Part of a small language model's weights: 5.55M parameters, no biases in attention or MLP.
Each number is 128 + 32 x the weight over its row's rms, rounded and kept within 0 to 255. Layers, rows and columns count from 0. Numbers have three digits each. The size before them is the row's rms in percent of the matrix's.

# q: layer 7 attention query, 128x96, rms 0.0487, rows 0-127, columns 0-31
# k: layer 7 attention key, 64x96, rms 0.0485, rows 0-63, columns 0-31
# v: layer 7 attention value, 64x96, rms 0.0486, rows 0-55, columns 0-31
# o: layer 7 attention output (transposed), 128x96, rms 0.0603, rows 0-55,64-119, columns 0-31
q0 135:081143114088091110171144125120176121153158195146105125137107207104141089156139116096114163125060
q64 064:157119099086131080098136135155126134146092175124149119182103124095119186104130195148110101115082
k0 090:166104161149105157166167121137173130104136111114088188143127059172075219122166211173105148161127
q1 122:089133124183128118081139162174066099121154098135153069136164129117106119149073074137142105056162
q65 086:105122164122154124132132177128082112172101105104198107168131139065149110088092114115171115073130
k1 086:183213092094067051150101177156084095141155111120118186091175051118135103098137112106180112169154
q2 124:074122096158127175092099110213005145136136055133133119144192135113121079144082117123173136132150
q66 075:099098115166153114082091131182038114140151117132120130124184096091153135143065104113173091112173
k2 109:101188146129108109105156171129073146128131138111156076110179126115153058201115074109140129122169
q3 129:147165144114203119158150118070193158148148163160173147095127113174139175128138171196172093136135
q67 103:125138135161155176095096128129171097092173144180110146153171110139127156189109117157123074068100
k3 107:134121106188127182147145118098179178149135133135130102103104123114128187168152158205098199110117
q4 128:117095120054160111144109078061203107102093168148157148125053082143106215127180137145129073161129
q68 090:105136142103142169189098096102158182149141158146128113101091137148149186080162173155126100212097
k4 112:122110107100133146133095088125167150076129101170144155157112124142135177070154172153159127161082
q5 106:109139097151156112093157110175068129175170095100143109087119150084107115165026109078115157131108
q69 104:125118109168104184115115174161109126132119057129141086126165103094142069132087102105183094108120
k5 090:104095095144117125113175131115046146129143114057140127106211137087083067183088135082147108102163
q6 110:085098125158125169100175163145042173103133123108091068162200139136149040176110120085114192141154
q70 094:135140149165129096092161158136085071101120109095100087159178168180130125176115116052161154125117
k6 136:111135173138153095100178168137030122127162117113121096115198139120093111153059120113155146095136
q7 097:147117134109164120144125079154215166134144099126158167110066165075115116082131189172120128166137
q71 094:125173138111129139119156139169108085063141123109144134104123176149179186107121124156117141156092
k7 126:176182115119125143150130132076174165110118114174153127157091129116121189141084199111123111146151
q8 089:181081113130136098194150126123158129109145113115093141126058145060161134108117159125109140133146
q72 109:156140142148152095168151190119132119152142129191072172103118115159107147056094146186096120160125
k8 105:167132099094105109158171226107118120143157160140115065139196125162117118102066096149131129104156
q9 094:108118108172098095154140197170085119124149131140052119126152175121143110194111096149079170154181
q73 110:118140057173087153074179096134030095106159113083116085129156142123170089128118089067132142147169
k9 095:180138072105076157169153135157072121104160189169164121105096200120171101082149154100171109115060
q10 098:125065209102072102141085063137119111151089118156099124082141141143123168086114150149138078104149
q74 104:095093128022156078072178099151163120152117080091101191083053060112109148135132125136132172107097
k10 105:098154091110093126058172118142053109139138117132084103094142129116114108154100114136153144076120
q11 093:124144165115107131155136106112126153174114162104126134139147093104182087122126165174146068155150
q75 095:141063144107142128109100169137134139166183084122124145151073097142171142136135147105164097136128
k11 091:075147112109141198140099172137114161092160118117118133164100121148181145173169138183117118081085
q12 095:158202096137116096118194120162172137122144121119141078095168080157146069142101162144056148117149
q76 109:144082122137117178132149109119121120088148113161149137106172133160182089187100120090155181093116
k12 096:139129185101140157167089090135125100104116085166132107132104050187136055110112125137145192107104
q13 105:198150114120139087145115136083210112097139168105122135195087146109146143121096175141133131071132
q77 104:126151124112123202102075082108108187126156078102211082120083132180116129070130164205080078108130
k13 111:130170108172137141126116136081035127176141133161166076105074118143097128146106131114142127133133
q14 097:097093114100109088087189142089166079162158092041097122155099105155106134079111133155166106111133
q78 091:157101138107124132192182146099154083132115145084133100144089159136131173087111187137137106105105
k14 086:098101173075128187210173119071119153140116114137148161114067137107089172120143143138171148162173
q15 092:075109145130124105080180073096174127160138114143142107197105147143100112193169130111125139034124
q79 104:095116128099132155188130120091079087170133167087166136167151116161152104145113064060116138196135
k15 093:151111195120130124197109071133133110101129147164096115120176180116124143158131055104121157158127
q16 114:037148119154130102095093200173032103156092099146134156177164113067138061143063110130113088113169
q80 071:136135132105199055166120161148152126110127113134200134099135119086140162062156149171156128099168
k16 083:192165132090099060169133137147161124113120131100137145074077126141123192066149156093161109107119
q17 102:191072149170176113162162126135076142113133113119202130126126097167089169092146160125137095111148
q81 080:130078163163079109103107153189074074145120133143169108136131140139180063097092126133116159148143
k17 089:103165124152120159107127154123101113143148125133072098111212158128102124149093068118108123069178
q18 106:136075128109176091130142165068093195086077106150170157140138079161113150079165166181158083163173
q82 077:117120088184118116150083135156152127125126148167091200116106097160137081127146131144116116134194
k18 088:097111103175137137078141074163141169114123107087102128204236090091125115171136111122121158196164
q19 104:156153091115158178124087000109223109095127129123170092117127127111120154133147119124156119133134
q83 087:101108134113152079174169122108112132137147137092135119094102109164093162072186133153154049145075
k19 104:156100140154146133133108146073182101108117175130166156082144109145132226105114116136076129176105
q20 082:121138037160096128080173142112145116115116151119084088084182169114094066189097105106101186115137
q84 086:098127172165160122138182104083096155127147138110065066132142170086085147166119129095083126116112
k20 123:084142166125183125141140171106067125166134104119111087128200141110099100172048113110139126106112
q21 106:163141128046111121133093149112146101139086108114174139113056095158153193070147150188152087145104
q85 094:179107113157093150117037124213069128133094149154127172080118148189193114086173162144134096165124
k21 125:139111120141096151120050135150178133110112092128128150117099161146152141126172149129125146128188
q22 095:162107147133095152173080082072187090093067101107108157159100140156116154111176167096128180109068
q86 085:142137136136121131116094108126115135162088136149127127079076099100084177129144157104124178078191
k22 108:140098152074130146135083075122094105135117143188113134135073085111145201109167157193086192091088
q23 094:133126160102087170128115124095170122097129109108135098166085127138083213088089122165121119148089
q87 116:128102178079122178083142132105136118064118108131137102085139127107162165146177117114138100130134
k23 101:126065156135116124131171190174162115084074187139134120111159143116089092134100136110095162103073
q24 097:142132082163105133141142131104146122121130142076142116169123123111151034154075076042124169157132
q88 104:135144090102044112164120126114152101140149106136110156106131127150133099194142053090129124164125
k24 101:120116117082063120120143153076109106163090096148122107121160150149125133173108062070097093109153
q25 099:143201094163134126172123132118087159104159116143137113131197120122144107164100037054174163133121
q89 101:126145164095095109188193195078139158146090150054085158139124160121124073148112119118125129144153
k25 123:193144098122103130138097089082201142142087177135152171136047113169135170088160188115098160113128
q26 100:118136127178137094153108162114097133105137185152098100105185114128099081125145122081105199087182
q90 106:131083140164129114139114121136059101130208173150139066083102111070101144109149134096078162129154
k26 098:185027137158125125135164147117148056181152112162104119101069112160142161130117128171094141154141
q27 094:062151109139068164092173147120097185122159084113076065157200081133120125175089169105093110103151
q91 105:139060107099168112073163099139121088141108161104193112115142148152074134134075094155135022162132
k27 106:143110115093225165100100145125157147114091174132112188149085148152092162051114066149106087171118
q28 088:105155140115116058168132085107178068153101138128170139151064176102092104119149106165141142100085
q92 103:169123131112134103100153096123135116111099104145158179157158167160173137126134151113158122154106
k28 095:161132168106163169103101103111152177095147118084138138103174121122162097083085110152063126081165
q29 094:181143096151132145092128146071125131131137199142152134141134167112086166106175081133125135124164
q93 117:125128119118116161095143135142135081178135121136134088110146175176192134128117144113115125123116
k29 095:096093106134087148159092134141160102154101050128109121147174096130124128077137118107159164153186
q30 086:085177143097128142131189153109138086082072134159100121095113162128119117181102116172129132117077
q94 102:116113126142178136074107099134170131146105163070151156123156101179191094130160135100135103122093
k30 089:143110070084162140195166086163133120086131064137123142128167158168106074101200149090108083079145
q31 106:124115163167100113058109115147156152087088114170140153114195113134155053165092164131109140116115
q95 091:169154183097109125102069145138121119101178080142087116116165086095141116150123100116170101108119
k31 096:199173178087161104095078157120178115107163076111180153095118091146069145140119104126158126141076
q32 107:079140128134127150201120061133201135172103055110113113065091116132102130094163105097128142105116
q96 103:157181126137071157110078120152105131115127123139138084131185097182128111134122137123117166080122
k32 104:157124118113143143089154153118144115114118122095097080108184127134116096165108074047143153118163
q33 092:104129130127138101102121181141139128148115177168148115163126172124103146169148111102102127180124
q97 094:161158143118149103173180168149130131124092170154119085110092142140101148142112210133113131116096
k33 085:174123192172114117149160115097139148124095160117105122057148168133180142196117145148181073137176
q34 094:170110076132159124128140129132154193148107088179115115122090130164106148114110121158125113142117
q98 111:136129154174070148160133123104147103158116107142106153113125134077173127088109148042099148117163
k34 096:130106099189087114137145110152091184175203134171112151086139137098120123107091075088104182068151
q35 088:079154149188164156121119114130104162108116150144094098153139153139151107117147096174102148102085
q99 104:140079159080113063189146106078129089112145163084119156084114133116184127085192093149136095081144
k35 087:112086074111115133168193122123116097038143119101205163092133084157147201095149068168123160172153
q36 094:099129083096159139054082101130144135144114165108155185123092122176148146101166132161134120153142
q100 099:061162127155119109068058096130129139154108051136051130151174119116129116120140133132102153128183
k36 089:123200115120071161097088061071171123170125108118151148096204139094190113155125160189135165145176
q37 109:097148151144171195117080131106129127118133102124103109174158105126112100130148086046079176125132
q101 092:110072112095108157126088066144157124152109076114077131172117128094109125142129157145204103136130
k37 100:137099064093169143169086107162185159120138121185078110081082115095090149093122184131159145154164
q38 102:164197148095143157111099134120200164116125178108149125101162176177137160104125204137132116143106
q102 098:124148132081130124141146138070185145150101146135160077089083125100178130116146161130110097145115
k38 097:150103102161127098160197168105104191116128113102106068131168145166132128116119102109112140136145
q39 110:107091127090123188049091142137126143109107157150138138134130120112130153063100109069068198084097
q103 104:142095113195115101041107116125126148164124115208095147150207111087121130161125116100083133142158
k39 110:156126124058106122076144114113185113143129132091112186086116125105127059130122150193074133155115
q40 099:154155126139104130119139112124138175124140145198081166166178122153113161166170081130161088146094
q104 090:120138133164157140113157133123113145093131119160121141125177168112087165192185161171167122103102
k40 093:180125108103081120066102148165059099149136162105121084116186104118115112120120125117128103116106
q41 096:096142133087141111164122109152173192101111156128090133130158091094070176119151123133100133237150
q105 115:099109116153150192155081140144142101135139164089078060177125162173175111134153152143139125091187
k41 098:080149100124146118071121142145109099168143204117088057146144112122114096151115090170221139100198
q42 103:073123168067168111150180113105113162120095147138152171137131075116184174094183143123157070208101
q106 109:118098088093103184170087084104111166133129171089142183123133214085119185099111141134071123172131
k42 110:092091142109116152068151095129064156139110166114146140144149160119113084184198137135085169128148
q43 094:086136099214110061109185121160108101118143136169158113150135096122164092138111089095121151117175
q107 107:106151101176103169198044116166077157120174186191064093118125136120132130142130081075152062118140
k43 098:181146169141103124147043118155161125106127141146086159077093089129139167123195101157083026126123
q44 090:195152146143110082167170143090049074158142100151154142129141093132149072159116173097117210093142
q108 122:180170092137132106109160133110099078177203181111203105131098159137123092137171094130117082107147
k44 104:156135120177172100100122182143158067164124161184129177067084156168115114143188079112145109122125
q45 098:162093162154180073138041145153090160161098130122153113169170115114118111182159140125115171072147
q109 110:089132111138109145137146120126133145096092140117098070148120147126084103111109122102102106175109
k45 099:084123085176144121110122130071128113148101095066095114145083151143139176168149120103147064156072
q46 096:125113097123210150167135065112100146099106145145165137102067122115147138141145058120083134148129
q110 095:164081133129116166125196157103108173115130147179157113120096115199124139131127173127107113143063
k46 088:105169159133112155141163156096110123106107157148135112094166083139076147136114127147126123105087
q47 088:129167113114175149159190142133120093104099115135176140094110166129197145125115107151138128112133
q111 101:155164122128086127158227144168058136098083070146119149134177117127144137151122131081118081137076
k47 090:215161103158145131118161189115107123102126083143148175105182147131179187123097153126134165092125
q48 102:107123103158086147133091165117102119118165157141181062100104126176148076102197184114131176112149
q112 095:125134104159087164136121144138169130150138150114117129135102143058105005086167079175120096138161
k48 093:096175101157118124175104093084197085143099158130083082096097108116054135084177096135135108135143
q49 089:161113139119137158130159207122083181086153117149146100162074124122106094064123163137101147150143
q113 106:120134122074200165148153097117145154134121131164112084157150057107163139117206070173155121196106
k49 087:086130112099182154102196120086101136120121139138126169089109067089143121131172103140181102152066
q50 092:214111140075091121129153126111136084172065161068134126115128125199089137097159168115152172104086
q114 105:126172124096136129106108159183171094129107187165181178092113135119076178089188083131080123156100
k50 092:099121163134124118099146168115092107161114158125154135105214133111126112175140104087080134126116
q51 097:070159055115163146130095120066109094173125142157143128133159104176141099076148122138170124103091
q115 096:218146176143168085100101095132111117085109160122075113149160127132121091117090134094133124096144
k51 097:223157166134141146156108119074176128123125097102109135114111069079153140109189159121105173150150
q52 093:163126110182152103212178089156114125108190149144105162198090178150180207147162121150130054071133
q116 103:099105122173086175149086168079110107108152117154141187091114137126140093088173048053182119083080
k52 097:104129116128133163140113144084084100114141183134125057114157100093142093127147024119094102123138
q53 095:167097079057136083101141131063242133144138105114145175108088100076184171090171139168103105146116
q117 118:205138128153120161138098141108147056143127190118124139152147188134151062158169164171153158180147
k53 117:122138095162134137156164191110118089130093158104118150144211113118137031191119092106159103154156
q54 099:136129150103152119151134159146077158170160066164093148163151103137113118075115148099146082127129
q118 101:158154148122118120132138172158126112138129151142147119172190214166076117120214154086163165127112
k54 090:108084117112144100143144128133047126127171173142121110132154114119155074114187191094102122160174
q55 094:191090097102118143161184128071074132078065089117205114091109123095101122173140186150089074146096
q119 102:165088130150092182123088151104087166165137073161145126139210153127127053087108111150145108138106
k55 094:136147053185138170117082138122061191120114090181120094147152129159092110095163102149123118135137
q56 100:094144122101146119140128099135211105103119166178146145167104088164111172097135142155116131183088
q120 107:150108110159142121134154085126110162133083114125150129184139060111162106115100128105104083125199
k56 111:158149107145141159153161123141124119141154123067151149099140100103119038159074090108136119061136
q57 096:086173145124152170145145138127126088151103162130088141115079078133095154123181139163089127135138
q121 110:122068139159078097166152095080146077140117086183106113118125112148112138159192113129087103172097
k57 116:068098165193104109086199155109091145084163099151101117076184113136121111187109099127108094124144
q58 090:066069101151104107057084145094164141095124172105125122115126132168146131127151103059189111138155
q122 105:106125111113137092135146074176144119157165099143110119143098133142116082128170118149116089174092
k58 084:123158132176103102168126099129145109086125104162132113126115140119073121183128112194109123113115
q59 086:136073102124083161120134154097065126103170215068134149160130159117162117170180135148134092168166
q123 107:142085148151181104096122200132146196167127107200132074091116109105167154133178122158124151120169
k59 089:143105163095114091098160189077128113060149101139151136121086129093105118127179081176100139094153
q60 083:129162148158142138110122134098169141146190093159125137136127135098123115077183166146140184115158
q124 107:106162129185101126151125082107118168133089113097134152093202150202087078103098147101135140116091
k60 092:140174170157095119135069068082118180110114132077123128131146158149159124133056111109100137130116
q61 091:078149143140182127125145142174166161128092088132144110156090097123123069101046172131123136119064
q125 098:118113164094116176163064137188104135130145190198168108072066133126095102144135124116132131082090
k61 094:139141121137119176175100168208074161149128142142105076151125153119122100146158127096139077152115
q62 077:142086126162161115108109151155106187155117127177116118115116146103088156143084139088107136157102
q126 106:053132057157184095161093123134142164079163146134150104068181146144129103151178117139119112096111
k62 088:114077065182124079151163124162108151114084142150156066092122146126123124077137120129108090141183
q63 103:147155165109168097146102085123122134141129081138133148090070077153128141096154138180090063101110
q127 112:124153062158173124166134152138175152117154165114114138070079163098153117098089135169114092166146
k63 104:110144113200170151137168163121071124136179125088099115108109106140153081130110115109120119188105
v0 088:140120191060141133153134148115098128153138183116172087158093136131092098181107110095152126157068
o0 077:108101085137131122091161101107113181098094152105136107118088147098095100141188155121113123117063
o64 096:091080157181118162163155139162086126137088069127119141132130137173102193079115098130079154168152
v1 099:142114175157081157116105136177132173136097091134127132161122103123148118194162152174131154169175
o1 089:120139172174131145119147162139153145127156179164200114103112126150161145084074080082125144178200
o65 102:090140110142199151115122115175110035112104125108121131142147159159070105104164101151138112123112
v2 098:118092172104174138129141104136147131131156133101135120099167148091158168113084134159141162133095
o2 089:093102125128136130128198085116115053102152048123142116078176170121155141114088137135130098139073
o66 106:130174099078078149128097226099077124134132134106150145149129109110052132145169162128120145135188
v3 102:143159151062176113111164143102134096147096097085058110142033134112106106150111141115121069142244
o3 086:086165133124143109105130133127149100097122129121132092139111136149140150156139110045103105152149
o67 099:119109099119078183133112117099173149121168133164191130097206150091093105099118160167083126114054
v4 106:177106176079143126127095129099135149144154116119083082107091163164131103167069195148111088133149
o4 106:141172169132089144156181137113098128115210076079122091105075132142131136178131167184113070112087
o68 095:114124067170127136164147176108078089148089124145179169130153107101202095130162117142193162121121
v5 098:130103111151162162176166159162115129156096108122140150124132104160136103138175120141119135180152
o5 097:146166103131102161134145182086125112154141117094177113139157089147153092156179092039151141099113
o69 102:153157199110117134104094080115163111128115102159135133150121118123135108118105121116151147166088
v6 091:156136181156140176109140148195129183151132149090146061142098028195147135163122148102055135109108
o6 098:128184130110104185125184107077081117141201095100142117122090065115161085171168142148113136137140
o70 095:120065151092120105170124131101117078118116119147069127133215143133129164068176095107177129134148
v7 100:145095160068115145119126104129127112128154083146108120109094168085146139156117104077217148143134
o7 093:068111177130195126155072119167139129135124202136112072147077162115149184123179117118133151127086
o71 102:163168140173143066106077158144103177099095125136164092140119099152124065108137145188077121119122
v8 111:083106088141155100125181135126106143113094158169109180154160147138136138171159114131147040144138
o8 114:140147150165171133106142143095133140183151145128135150168158160175158165164111175087130077058141
o72 105:168150116121108114160054115137112129164132112136160100065078142140137099106075113089151153165186
v9 104:108101129154089080112180112147107065100125107090133193113147083097117131116088165140101197154131
o9 083:167122112112091086151145118159172136118120130157176132120146088156089102072067157134136142145114
o73 110:138128113097121146119085162112151177146177154114152112132129137153150131121106062116150055134122
v10 099:101134127124107080127087112127131160136105134146130190024099145088119157178067143148096181154163
o10 090:121156121138155111091090131172126097110166109117151151107112122086128212118087081099066084182090
o74 116:184082111100102115151152176081087129103174158113144156172145086191159110150208107148179108117108
v11 089:120094107126106168143109107094046119113096158140159062162096118132163162103155149108156136092066
o11 090:120095128079125166111101109085093125133122098124180126152118106158112166152133167155117099110102
o75 101:085144164176101101136139130155170106101116146075050131171162094104101127067130126145118192118196
v12 092:149098133071133124050135119097163117061128167107133114131216164128107168121132125079089105102159
o12 091:081105172084197150078107112168132085075112105182179095149148145091120103174127125144132137133188
o76 102:129183122170114098184128179121095204182141165156137150096149121105119138109135148165153143135123
v13 100:133056094125144102151100153183079158090128164094112124145096078097141170123114147137143180113109
o13 094:165106146091093119082106112160155125120088156115128149118068056143119118125108145176106116125128
o77 106:124154127115087131095112128092130108107114183155099135087165135199143073157153094098090098130136
v14 099:218176088105113102097092075098186095056142120087144094135103138118157121096093077146142129137090
o14 101:112143182124115145090104064149134137105097167153101199157094106173071127105110149077138087144111
o78 101:023157166139157127140194177100092172113141165107180115137140157158122122147159135130061132119148
v15 097:128118129127158077144131117111203063145102109139136157130154106079084134125076146121156103138151
o15 083:138154128135104114135121105147105140157094080132137161145148172150119187139090180095176104092027
o79 113:146165092164078128067114169132090145154144074146177106119081179110130127081174119142088134130131
v16 100:184100139087118114175144136136155127127118175072195148160178120179159116161130136126180169116202
o16 095:135093169139160079144104121101178105131116159107144131093182131142151079164111126144143114073114
o80 109:095160072075144104124133093154110170154104104167094122046097142167129081083125111086156117148062
v17 104:192136126147175074119142171122150127158098122123160178133091132128091114154139059082156130088135
o17 092:156187117112120093077140162080131131185146147117110131105060131095179143163125097125099111130073
o81 101:096056148104134151183116067149096133071143157122088111114131147145098108125184106162105111156186
v18 105:131111093098143104103161104157183155127095114154156130132078081117093170142118132143138101103101
o18 095:106155109106115156134163096198132176118084127121132183102157131091096096074110093150137122133096
o82 123:169197096126143093125129124082142074070153116088103112080157149146168071146160144113141136116137
v19 101:157073141198112200123120138090053120174108114114083098154136148112091105146166165155109125119095
o19 101:133155167102144135111131146041113089118085124095152065139145176166114096135175139159080092110142
o83 099:110165112180137099076109088146179121154147151143129149149150075119157144117139123127131121177143
v20 107:181153113185108114170164147111111095107127097127156153123092231148137103104059118190117095081128
o20 097:139110088174138153138131175087124091063092116160067092081151165086079109098103122166137126104126
o84 109:147130104115122150114161137151173198183113122096108120191129078103076141164160167131159191100092
v21 099:102149135077181150101171125080141147178113125154070161150095081157156150146068152103083136145064
o21 095:146166084098077115111214156096087118157092097136168141136126056137193108141123185117138102129168
o85 110:135110147154144116158110095113110120070138112117131118116161141117153158113162096106152059104127
v22 107:122093165083113122145179073146130090110147096130175151171096147124109090090140095124167137169104
o22 100:139135087084120178112123116189122099087134137109115102130096112134100132170108130129151158178074
o86 111:152161091120157091177116145129156150132127104086129116093167170133124136134077177130100177091185
v23 092:104108129116105164142161131151107070114201115117135133178146116114199114140136076162163174102161
o23 085:179116130108147135149197145131186077096083127146114097138137139149142114139100071180168136158184
o87 100:154109184112122114107067123149147143148095149119125115082124126147083166126119184077087154128109
v24 109:165181197171077132159087119088123173102088126155147166104133170128139056135161089146167065130112
o24 093:180124109134067212144127108061071082174098136105085147130095118169155130175135128031090122129100
o88 131:122120098089199069099184131160173141097147102130135103142102119117134163101116123175121167118130
v25 096:142157185095157099128074165093177155117120151139085108172151181157084086171157097169093182121077
o25 088:116104143111154170090177108097105152150120154102171103103120126130120173154150145180069116109094
o89 107:129113103147044055113181119160153138124115056067104125163144148101137147136141173165161163148141
v26 097:133178149097118097155159145162132130137121149109127136074109124077117214109108050162088137149069
o26 089:118121183169204094129130179175128155104151067124148133117111107113119184078119106104104126174118
o90 112:141103088152093149163096128111165145156130084156122137200125115188104107127162174128168129101182
v27 100:143160148145141117113162126110091148160170098137123128043105078131162148150160104133137098093141
o27 095:107145095089158125137206121088168165157172099131126089077142149155137081147149132142112138128118
o91 100:167098124154141101148085099181132135126101146114109128117106189119106202108115165149151119136119
v28 099:185106089134077120120116121099081118109102125127101142128096098097093150150100111174105185090130
o28 087:145119131133099154082098146081140189110160156117133166133114091119057139131118120160040098136126
o92 105:082182210106124125138165161127095153118096140127132111172140118166122131182142171122197092147112
v29 103:096158157109196077133119157152084138095048168087154124124108173098142104119068069080130141137087
o29 094:126132111066134076100150161205096073109150128108124200152123116151111127148126106159132125142130
o93 104:103061163171079128138136114098115142151143098124107142129105097126092185095142122182100113115122
v30 096:135089155140102123132183135112120121165096173140163166177092108122142185102114053133128170176056
o30 080:138067137175101120129131179099103176144057171177169150136136155184119156094071128152132122109097
o94 117:110175108108128145157087055159126159125176109081110111093130143128123115155150115149114113094184
v31 100:097128161162117155127100160099130115074100175170164089135061162113110135128127088115137163103136
o31 108:170073136139149152083137164121206122131056107141180130150127177131155171129095137117110114154121
o95 101:081165144125115100169084093154097122124143128104043198145176143157145090119127155148124130117108
v32 098:178121137101156157090170157122088141106159084177100136091138069092095105158171082140138132189095
o32 097:146109126098113120132162171125117113104128099105139115120117066144117142127192097129073103180138
o96 107:116114136107119032180069120146172100171127205079135080164120136112156118099117167137153141086143
v33 100:123169163079137071122108140122119090100114122155141110105167150125161136131120114122118117129064
o33 088:076150101128124121138105136184094129129135074182187188094130167174089112091118137140132127138146
o97 117:162100112139144170109134069130063181200133119084086128116073120082185118107163103155122180046144
v34 092:128165161226148131107112112125115142194131129106101122107151156142165123095106147134168136149131
o34 088:088133155146152088201099100148115121182134159137120114130139103093127138112099045118134128146116
o98 098:149082087100047151113120144171115098141160120106155151162102139169115114156116142123112137111148
v35 097:116168179137139155148121142141060101157094106137141109127174194142153134182149119135101080095151
o35 083:146144145161150140127152160148147109098190149134136103124132197158165110132187087189095124144130
o99 107:131110090094113103078071075110122145103104152149110073154095089107125116110139145127128181143106
v36 096:169157125126144103049147146131118160112080186079162126093107145108178147115154117142090173146122
o36 093:109117161081125083102175156136110086113170069162160101124115112128116121122125151136119176104170
o100 097:101121133074118102147117151123109094164171111120078114196127109197104081134152077136201092075116
v37 093:147124143145064113144143159115087134116175155084096161128135130082124181079154073071094141143156
o37 087:122120140114075085092054162125121145132098154114129143178153115190103160107116131103132079118136
o101 089:091142131064138103107105118135128165116080126154134158157133092119145079155129137186135105145092
v38 101:083101129142107137059103131180108146157126086158172126100077147119110115180134120113071166095096
o38 094:120156104117144180070117129138118124134102140153143069117109158143174097144116121100075153104109
o102 106:154100129143145097172102131111081156081130124092040130159131111122111170040156136085159117107150
v39 098:056103156144091138119106110154132118116180139141109073155213106130166096115122176096117149148101
o39 086:101093100172107128170120125132131117159128117135173145138174108098167145119108166177205176152162
o103 106:166157135067137116119194151129124126159130155109132155106091124114071144174086094164139186138147
v40 109:145117084159157181142182163184197099079126183138147147135091162136169166123122104131112078133129
o40 089:099118141138168174112124148103169144134135156160159152123127158123145150113115110091139114113122
o104 130:179162185161097099116075069107152114147146106134129093108168117123109109167151184155112142099120
v41 099:088119098130095117085089141122150131141066148092104149123080131111133141157135187139134100134107
o41 092:153155107101119102136130170117142156203100106108117114085092103104091102134146114133148141164090
o105 104:162151146151180130112170086108087175134173092149150145091116140171150101168160093092152132075116
v42 103:102136092102123091006136125091104132108095113149160121177159127090169161049068178164082094173131
o42 097:106112070059133109076133102126172124098132193103098106148191134112077144080128152151185129097187
o106 110:138142141159161160204172136163082127116093148108115113169117134130152086144184104113149135090130
v43 098:145149074096189124188135138135145161132105115146225213154156135089114135165014124108106087101145
o43 089:141160101175127115104166156134110155122117183119150177080176111127109131085050118148124147123097
o107 097:129118102114079096114145119098161101113118091130091056082099114119111127138198097153094143127100
v44 103:143133126135096108116154144212185229152180120119118097087131086084139059130167159079132162094114
o44 089:176174107116119175041123076185132214109155128123092156104075128111085130112158153078099127134148
o108 108:151149112068077089193105112091061090148117126137121113180125161171136149113124096161163112161134
v45 104:074130124161164106111056127054145180170143152107138113121163119153136103136149068106132128166116
o45 093:153144149168232077139147125095062140152132126104167109114154092082139131133141090131157126121120
o109 107:133106136098056108164166160193161124073122146145126156107104125104119123128137138152075150149169
v46 105:102073143085102178103128142128124076152085179122118168050074118105121076104133159171128146134109
o46 088:149070167108103105106170159124136151134143089092153102129111120033111110079104138146128083163172
o110 111:156166151173108128099121166151146115148170088097128141171187159181105164125102159113153104127143
v47 099:128153133123120085163166119004137117138084081136108118118151100093133117118153110089095150169145
o47 089:144143167158091096096144146054158184120092059118135170213143100165082122109080122083135068152155
o111 099:127117128114131184116079142217090117145144154170140132115089170137144177179167159126137118095120
v48 103:090141101156131137084097106157195167170123083165114176150132122160186174122054092124111097081109
o48 082:043223155156178099153121130171155161140140123149136162135112101120122160127093143102146054136120
o112 120:126132144125085143161154133133113074115113149102140082132173109091136109088178141079149148138140
v49 102:165161203137138110114106134109127065195152172071117169153114053107163075070102108221120102128092
o49 096:156187143133123057169133109107103071200138121099104162109114142136179113137136090181144091144121
o113 109:101086074079131142151151094142152164091113085095197114141173173138058174137137135109142163094159
v50 101:157130116080104115174167138113140152153115125102102099087170119057106043104117119158173101096127
o50 091:174114135109095084125093121168111094133082108117127108177118109086116074141116164155103127052112
o114 100:138135139208154113171085115184105083111154165085167170134077095165159177106111118143128169186123
v51 099:153138164150146082168177177073073133108159140125122097176087141133095180081080096084168116116166
o51 096:069140115126122093114093125103120113102136146112141142154172155154133151077097144120096159090128
o115 099:113092142132127184115087072156159132153100089137102154123113119093165107141154137173122030172073
v52 088:176059138116166130174161172158112158073130088148126114161152135072092138099160113147157150141116
o52 090:185067135150082169159099163136136066082092162164104111142100105187146133143117106155146209090168
o116 093:097136063161150122076133116103148107118138131169090129097147100167148153173152154086062078117168
v53 099:164105123118109157137137132150158124152137150140137117159121070099177155084141144134111137116138
o53 097:145142077068118109117089127135169121162125117118092132151128090157146103085112140095145124115149
o117 116:094073163174158125134151114142111138097167115140150096110140176149080086119108115139111108141126
v54 109:111166134142125108141169141113161146133167123097129113071131122170148110147136141130181169187080
o54 089:099171204149080096178117100150134139131145144123083126119125117146107172189157146124101092187153
o118 118:155118088085100194115123105140147130144072140133177209193146176086125130131101119090090110125190
v55 105:114081141098137078170136101101156098134117122092106128106126100141146146114150092102093158144141
o55 109:143140156127171111112107151101099150132151112090138123085074057122125137168136161102121091150079
o119 100:138134113164138144106082159121147168086113107152146168153200082106125187150077114088162106096094